Weights of a small transformer language model.
Size: 14 layers, width 256, 2 heads of 128, MLP 768 GeGLU, vocabulary 2048, 13M parameters.
Each number is 50 + 15 x the weight over its row's rms, rounded and kept within 0 to 99. Layers, rows and columns count from 0. The size before them is the row's rms in percent of the matrix's.

# down: layer 6 MLP down (transposed), 768x256, rms 0.06, rows 428-436, columns 0-127
# gate: layer 6 MLP gate, 768x256, rms 0.0641, rows 429-436, columns 0-127
# up: layer 6 MLP up, 768x256, rms 0.0665, rows 429-436, columns 0-127
down428 099:66 42 62 28 38 47 53 52 62 43 36 57 53 44 00 65 27 19 27 49 43 23 49 35 55 47 80 22 56 54 37 43 49 59 56 48 27 53 36 51 40 49 53 60 41 39 52 51 27 62 75 83 33 70 50 37 53 46 56 40 56 63 64 47 30 59 43 64 52 44 47 55 44 48 83 64 64 53 75 35 49 57 75 56 70 68 32 59 39 63 39 39 11 40 74 41 49 51 45 51 52 44 53 52 36 39 26 35 58 28 60 66 53 44 41 91 64 26 42 67 46 74 32 60 62 76 54 46
gate429 102:46 27 50 39 51 73 65 70 24 39 64 91 72 46 71 51 44 46 36 57 45 55 64 34 41 52 30 64 65 39 53 42 30 46 31 72 53 50 49 51 38 60 76 52 00 50 58 43 51 36 59 37 57 27 62 42 54 55 47 39 62 37 57 41 19 40 21 57 72 62 52 63 51 56 76 25 39 58 49 35 27 73 57 43 42 56 38 39 72 59 64 35 42 45 57 61 51 32 50 63 45 68 49 41 56 18 58 90 40 44 48 52 39 57 55 44 74 53 57 33 59 39 26 37 28 55 46 50
up429 102:68 28 42 47 27 47 56 21 37 59 65 61 56 63 32 54 38 68 66 55 82 44 61 45 35 37 83 41 60 67 37 52 53 46 99 52 50 33 38 41 38 51 35 60 31 32 68 37 46 60 32 57 38 47 41 54 41 53 44 44 28 71 42 66 61 54 37 69 51 47 40 42 69 64 66 46 52 58 52 66 43 25 54 56 53 39 65 59 63 53 61 43 47 49 20 77 48 59 51 25 54 71 55 23 23 65 47 73 66 62 57 41 41 58 36 78 82 45 52 34 41 56 71 59 35 40 79 50
down429 103:33 33 56 49 43 30 69 52 33 73 51 65 45 56 38 63 58 43 44 13 61 61 48 74 56 56 30 45 51 54 38 57 61 52 36 67 49 41 20 76 31 30 52 56 80 33 53 51 52 56 46 43 75 69 58 79 62 45 47 42 57 58 30 52 56 35 62 61 41 66 45 42 62 55 65 56 18 17 49 46 47 49 51 51 52 41 30 38 45 16 54 55 44 59 33 40 64 32 41 78 51 93 68 50 67 54 26 42 63 51 42 67 64 58 52 74 50 32 46 68 54 28 91 54 56 63 51 45
gate430 099:51 48 50 55 50 63 75 50 37 37 43 45 44 32 56 18 38 65 20 35 70 50 56 49 44 36 70 32 14 53 52 46 45 69 55 33 55 21 67 42 48 44 42 40 35 57 37 68 29 27 64 43 59 54 45 53 44 50 44 40 54 51 32 50 27 27 25 52 38 78 74 41 52 43 36 73 68 40 62 93 40 68 63 25 45 42 00 63 56 54 70 65 85 49 51 44 59 31 64 44 68 21 46 44 45 20 36 61 37 32 28 40 71 62 50 42 53 42 57 55 73 58 37 39 65 44 36 54
up430 109:17 37 55 40 60 71 64 43 52 47 30 52 29 34 39 52 48 58 47 54 44 46 46 86 40 47 48 38 59 53 28 25 58 34 63 58 33 44 79 55 59 39 52 46 81 73 65 39 70 54 61 59 52 54 34 32 63 61 41 58 44 48 44 35 51 34 37 33 43 53 50 52 48 29 45 83 40 69 44 55 75 31 37 56 52 57 57 40 26 59 62 35 47 51 37 41 77 50 59 45 67 51 56 54 60 66 45 34 38 35 49 67 46 37 43 74 48 65 47 76 48 57 23 61 47 30 66 41
down430 105:57 87 36 49 45 44 53 33 38 52 57 63 80 63 70 59 47 27 85 87 46 36 24 67 44 46 34 46 77 91 63 90 80 38 48 58 30 52 43 21 70 63 38 58 56 52 56 48 51 19 54 32 68 56 67 45 32 64 29 51 45 64 41 34 53 46 45 47 71 48 62 55 71 56 54 23 40 53 44 48 37 49 64 45 64 61 47 59 27 63 52 28 51 41 40 51 47 52 42 48 62 67 49 41 37 25 53 57 21 37 44 65 29 18 13 55 63 68 30 50 49 55 44 69 44 58 58 45
gate431 101:63 56 34 47 24 36 51 33 57 33 30 64 58 73 41 38 07 50 47 47 30 43 27 46 41 76 60 74 15 61 62 49 35 30 69 71 72 52 36 51 35 47 50 47 66 58 22 86 43 52 72 77 56 68 52 28 50 58 52 20 65 33 12 61 31 59 50 59 57 67 53 50 55 38 61 60 40 62 63 56 06 44 32 48 52 53 52 58 32 63 39 60 74 51 67 55 72 57 65 48 78 37 51 51 34 48 67 26 38 68 57 36 55 60 48 53 41 55 72 65 37 38 38 47 45 36 59 41
up431 092:38 56 65 28 38 52 30 77 54 51 33 43 24 28 37 42 62 47 62 25 35 54 62 36 41 22 37 55 58 21 69 62 36 28 51 65 60 37 62 40 55 55 36 64 33 48 45 57 66 53 51 59 44 37 68 83 59 29 64 52 53 56 41 66 67 62 49 41 73 51 51 23 47 58 60 54 53 54 54 40 39 54 68 27 39 45 61 66 33 57 68 34 39 64 52 38 44 66 38 58 77 57 60 52 46 58 46 64 41 68 25 65 25 36 60 44 58 54 23 36 52 64 22 39 41 37 40 68
down431 094:52 49 41 41 31 45 90 24 67 37 37 46 37 43 50 56 55 74 56 55 60 46 78 48 84 58 48 60 40 51 30 51 38 61 41 45 46 43 41 76 49 54 59 38 42 54 55 34 29 56 55 43 54 37 56 30 32 55 73 71 36 54 71 47 13 81 30 63 48 55 69 47 71 75 50 75 71 57 64 55 44 63 43 67 43 64 38 54 60 50 43 32 86 38 63 49 49 26 20 46 31 58 43 73 62 46 34 22 64 54 85 23 62 40 37 59 54 14 57 33 50 38 50 38 45 74 43 39
gate432 100:40 44 38 54 45 66 42 59 11 32 15 81 34 52 69 73 51 22 54 63 29 52 43 47 52 50 59 34 45 63 48 80 52 67 40 53 29 66 22 53 66 45 47 43 39 32 70 61 43 53 53 49 45 29 62 42 53 51 33 46 48 67 63 51 59 37 42 32 64 62 70 38 20 44 81 59 46 50 59 56 68 25 22 67 71 58 65 39 68 17 59 21 48 21 51 58 55 34 76 42 57 31 38 46 50 48 45 66 51 83 56 32 58 29 54 33 56 49 53 56 47 37 32 60 63 40 59 64
up432 100:59 60 70 47 50 45 54 62 36 37 73 41 39 60 33 44 43 40 37 26 80 48 40 19 54 64 72 44 45 91 68 55 42 45 55 50 41 53 31 52 53 57 64 73 38 19 69 57 59 33 52 58 36 83 61 45 66 10 31 41 51 57 50 58 36 75 41 25 51 47 60 24 59 57 28 44 60 49 59 43 52 43 13 68 51 72 35 41 66 36 67 43 71 21 22 61 80 66 38 40 59 21 20 73 55 46 42 56 41 60 64 49 44 51 64 50 66 40 45 51 75 61 45 59 55 80 55 66
down432 104:32 51 62 47 23 46 31 57 31 28 63 26 54 55 46 76 50 46 44 41 78 28 66 58 67 67 57 60 60 38 65 69 38 81 20 59 59 47 25 66 53 51 22 35 22 55 85 60 29 45 39 48 59 51 44 56 62 33 33 68 96 21 78 41 50 35 47 43 42 37 67 56 60 42 48 61 40 30 45 45 34 47 59 42 36 45 52 70 64 50 30 52 17 44 50 77 37 69 55 58 66 57 52 58 62 64 43 52 58 58 58 79 40 54 76 64 22 44 45 41 45 64 40 48 65 86 23 34
gate433 100:73 39 30 55 41 72 49 35 35 37 48 44 57 58 70 48 51 51 68 50 69 71 68 38 57 18 37 58 58 65 73 24 69 62 68 85 44 42 58 44 34 62 67 60 40 76 61 34 74 73 36 71 67 58 51 69 63 38 59 74 45 41 56 55 68 50 63 49 29 60 50 59 44 38 40 59 66 44 46 56 52 79 61 52 55 44 47 66 64 29 51 69 32 58 47 61 64 35 61 54 64 59 40 73 59 75 74 46 58 32 22 46 70 41 70 59 46 59 61 50 76 52 54 50 58 66 59 23
up433 092:41 62 34 18 51 43 53 53 58 32 62 49 42 84 53 26 53 57 61 49 34 34 46 67 48 59 26 51 58 62 79 40 55 54 54 51 48 54 43 41 62 64 76 54 49 48 48 45 57 42 41 76 29 53 27 64 35 29 74 51 31 38 56 48 31 41 70 37 23 80 65 72 71 64 77 84 51 53 44 47 68 33 36 50 37 43 59 55 25 44 47 59 46 58 60 46 37 40 41 66 57 20 51 68 17 40 40 49 56 81 50 43 37 66 40 47 56 38 60 60 35 25 54 47 57 62 21 60
down433 095:32 43 57 66 59 65 35 56 52 65 58 32 63 22 37 91 39 58 49 19 37 60 03 35 72 39 38 47 35 66 64 59 49 37 47 55 65 58 22 65 46 39 48 42 36 46 56 62 60 63 44 41 93 54 35 65 61 72 57 36 69 65 60 67 34 31 37 28 65 32 63 43 55 44 36 57 40 54 71 62 39 27 59 28 37 53 50 45 46 42 40 63 52 69 60 47 38 64 37 35 62 44 38 44 51 47 52 44 43 45 45 50 63 55 35 41 66 50 33 41 56 84 64 36 21 54 45 45
gate434 099:58 27 47 48 52 55 42 26 26 24 62 59 52 34 72 57 58 54 74 29 56 48 66 43 54 54 42 59 27 63 34 39 71 62 38 53 53 75 30 40 49 53 46 66 56 47 33 39 50 48 66 42 63 69 44 74 69 70 50 64 59 83 36 12 31 07 65 46 25 68 62 51 54 27 49 51 37 34 42 31 42 64 47 45 60 31 86 33 61 53 48 48 56 61 53 26 37 50 44 49 40 22 44 55 21 48 53 51 65 55 65 28 55 32 49 63 33 70 25 26 36 73 82 66 45 52 60 68
up434 102:66 49 46 43 44 31 41 27 40 79 43 53 41 74 28 26 41 78 61 57 58 88 65 65 43 37 70 20 56 23 63 28 56 83 74 48 22 31 61 39 30 39 28 54 67 41 65 46 53 51 44 35 54 55 50 62 64 54 44 40 74 44 50 49 22 69 53 47 26 38 27 56 40 57 29 36 39 42 38 39 62 27 38 50 83 46 66 58 53 46 41 30 37 64 29 76 57 62 58 44 78 52 46 50 50 47 46 78 84 68 56 54 28 40 40 55 49 63 62 44 45 32 38 65 74 57 68 26
down434 105:67 31 32 50 54 51 56 57 53 53 51 39 33 47 43 42 30 39 44 79 43 55 58 48 67 60 28 41 57 58 72 55 43 19 44 88 34 63 38 28 66 79 61 62 50 35 40 71 77 52 63 74 63 18 52 59 53 45 57 37 61 43 43 42 65 62 53 70 44 61 43 25 60 39 58 45 54 42 60 52 49 28 62 26 36 43 69 49 65 40 74 80 75 59 64 59 80 41 52 76 43 56 57 67 42 42 51 45 71 48 56 49 44 38 39 60 49 44 75 48 55 48 49 49 44 56 75 37
gate435 099:26 57 50 81 40 63 46 54 36 26 38 58 54 59 62 62 40 81 73 21 27 45 86 67 38 59 28 53 58 32 56 63 52 61 52 49 50 55 59 50 43 59 49 60 58 71 25 36 56 40 64 73 50 55 63 57 47 65 67 42 51 52 62 56 41 44 50 59 61 75 31 36 45 72 49 19 40 53 77 37 47 36 53 42 72 62 36 41 44 56 50 51 23 71 61 37 45 77 57 45 36 54 34 21 66 35 55 39 47 59 61 51 26 42 40 56 25 64 30 87 53 43 67 71 38 45 48 48
up435 099:15 30 62 37 59 53 78 55 47 44 26 61 66 55 43 56 54 66 25 50 73 34 44 58 45 46 59 40 54 19 59 40 61 42 01 78 62 60 34 50 54 51 58 61 43 66 62 22 32 47 43 56 50 53 25 58 60 63 52 59 75 44 20 58 41 74 48 56 46 43 57 65 42 64 41 30 36 53 59 79 66 47 46 36 62 38 55 48 42 48 63 62 58 51 69 66 68 65 56 33 75 68 69 56 44 54 53 36 49 70 60 54 48 42 59 70 77 78 42 47 39 45 68 74 56 54 49 79
down435 102:58 37 39 32 59 48 27 45 58 52 62 25 53 39 45 55 61 55 32 84 53 52 35 38 59 58 40 57 51 64 52 79 54 48 65 40 62 55 71 62 44 24 34 42 32 31 04 62 82 36 47 56 55 47 53 57 74 48 62 65 57 89 60 79 61 24 64 42 46 33 50 52 37 41 42 59 41 37 52 40 34 71 60 40 67 46 41 37 44 31 42 46 49 35 47 59 37 21 58 68 49 56 40 55 49 51 46 67 49 63 56 50 57 49 41 53 44 63 62 39 50 34 65 44 65 78 55 40
gate436 091:27 36 66 48 30 76 36 50 47 44 34 59 44 44 43 77 52 37 47 39 54 46 69 38 25 67 73 55 85 23 69 46 47 45 45 68 67 33 70 59 68 48 41 53 72 49 42 58 72 43 54 68 64 23 54 58 59 61 52 13 60 73 52 45 31 44 55 45 56 67 44 36 49 40 28 40 59 48 39 38 80 52 49 49 51 42 39 41 66 30 73 54 33 20 36 09 62 40 58 28 54 59 26 40 57 63 51 77 63 61 73 40 52 71 34 72 68 61 74 36 54 42 65 45 61 25 64 57
up436 086:48 32 62 49 28 75 31 51 30 71 60 61 33 22 67 50 66 59 23 29 54 70 41 14 65 19 33 43 55 56 47 65 56 64 57 86 66 48 38 59 84 40 67 55 64 33 61 22 57 45 51 52 29 47 42 00 49 66 52 26 75 43 59 25 53 58 40 34 57 51 86 73 31 40 52 43 56 50 50 55 81 44 55 56 23 42 50 57 76 41 34 64 43 36 48 09 41 55 43 34 38 50 45 67 57 43 47 42 34 47 55 33 42 51 46 58 40 56 52 26 56 32 23 41 40 63 73 47
down436 090:46 57 32 63 71 38 58 55 42 67 71 45 56 81 45 43 39 58 53 50 36 55 67 46 73 63 58 25 46 47 40 61 74 53 71 41 21 61 48 21 27 37 49 53 55 82 42 42 43 30 46 27 63 43 62 54 51 43 37 71 40 43 39 72 59 74 52 71 51 74 39 41 53 54 46 47 52 46 64 39 24 11 69 45 48 46 82 71 63 51 59 82 61 54 69 40 34 37 55 69 65 42 54 46 46 43 55 34 44 59 50 80 55 41 38 50 26 58 42 46 71 45 43 58 57 43 37 38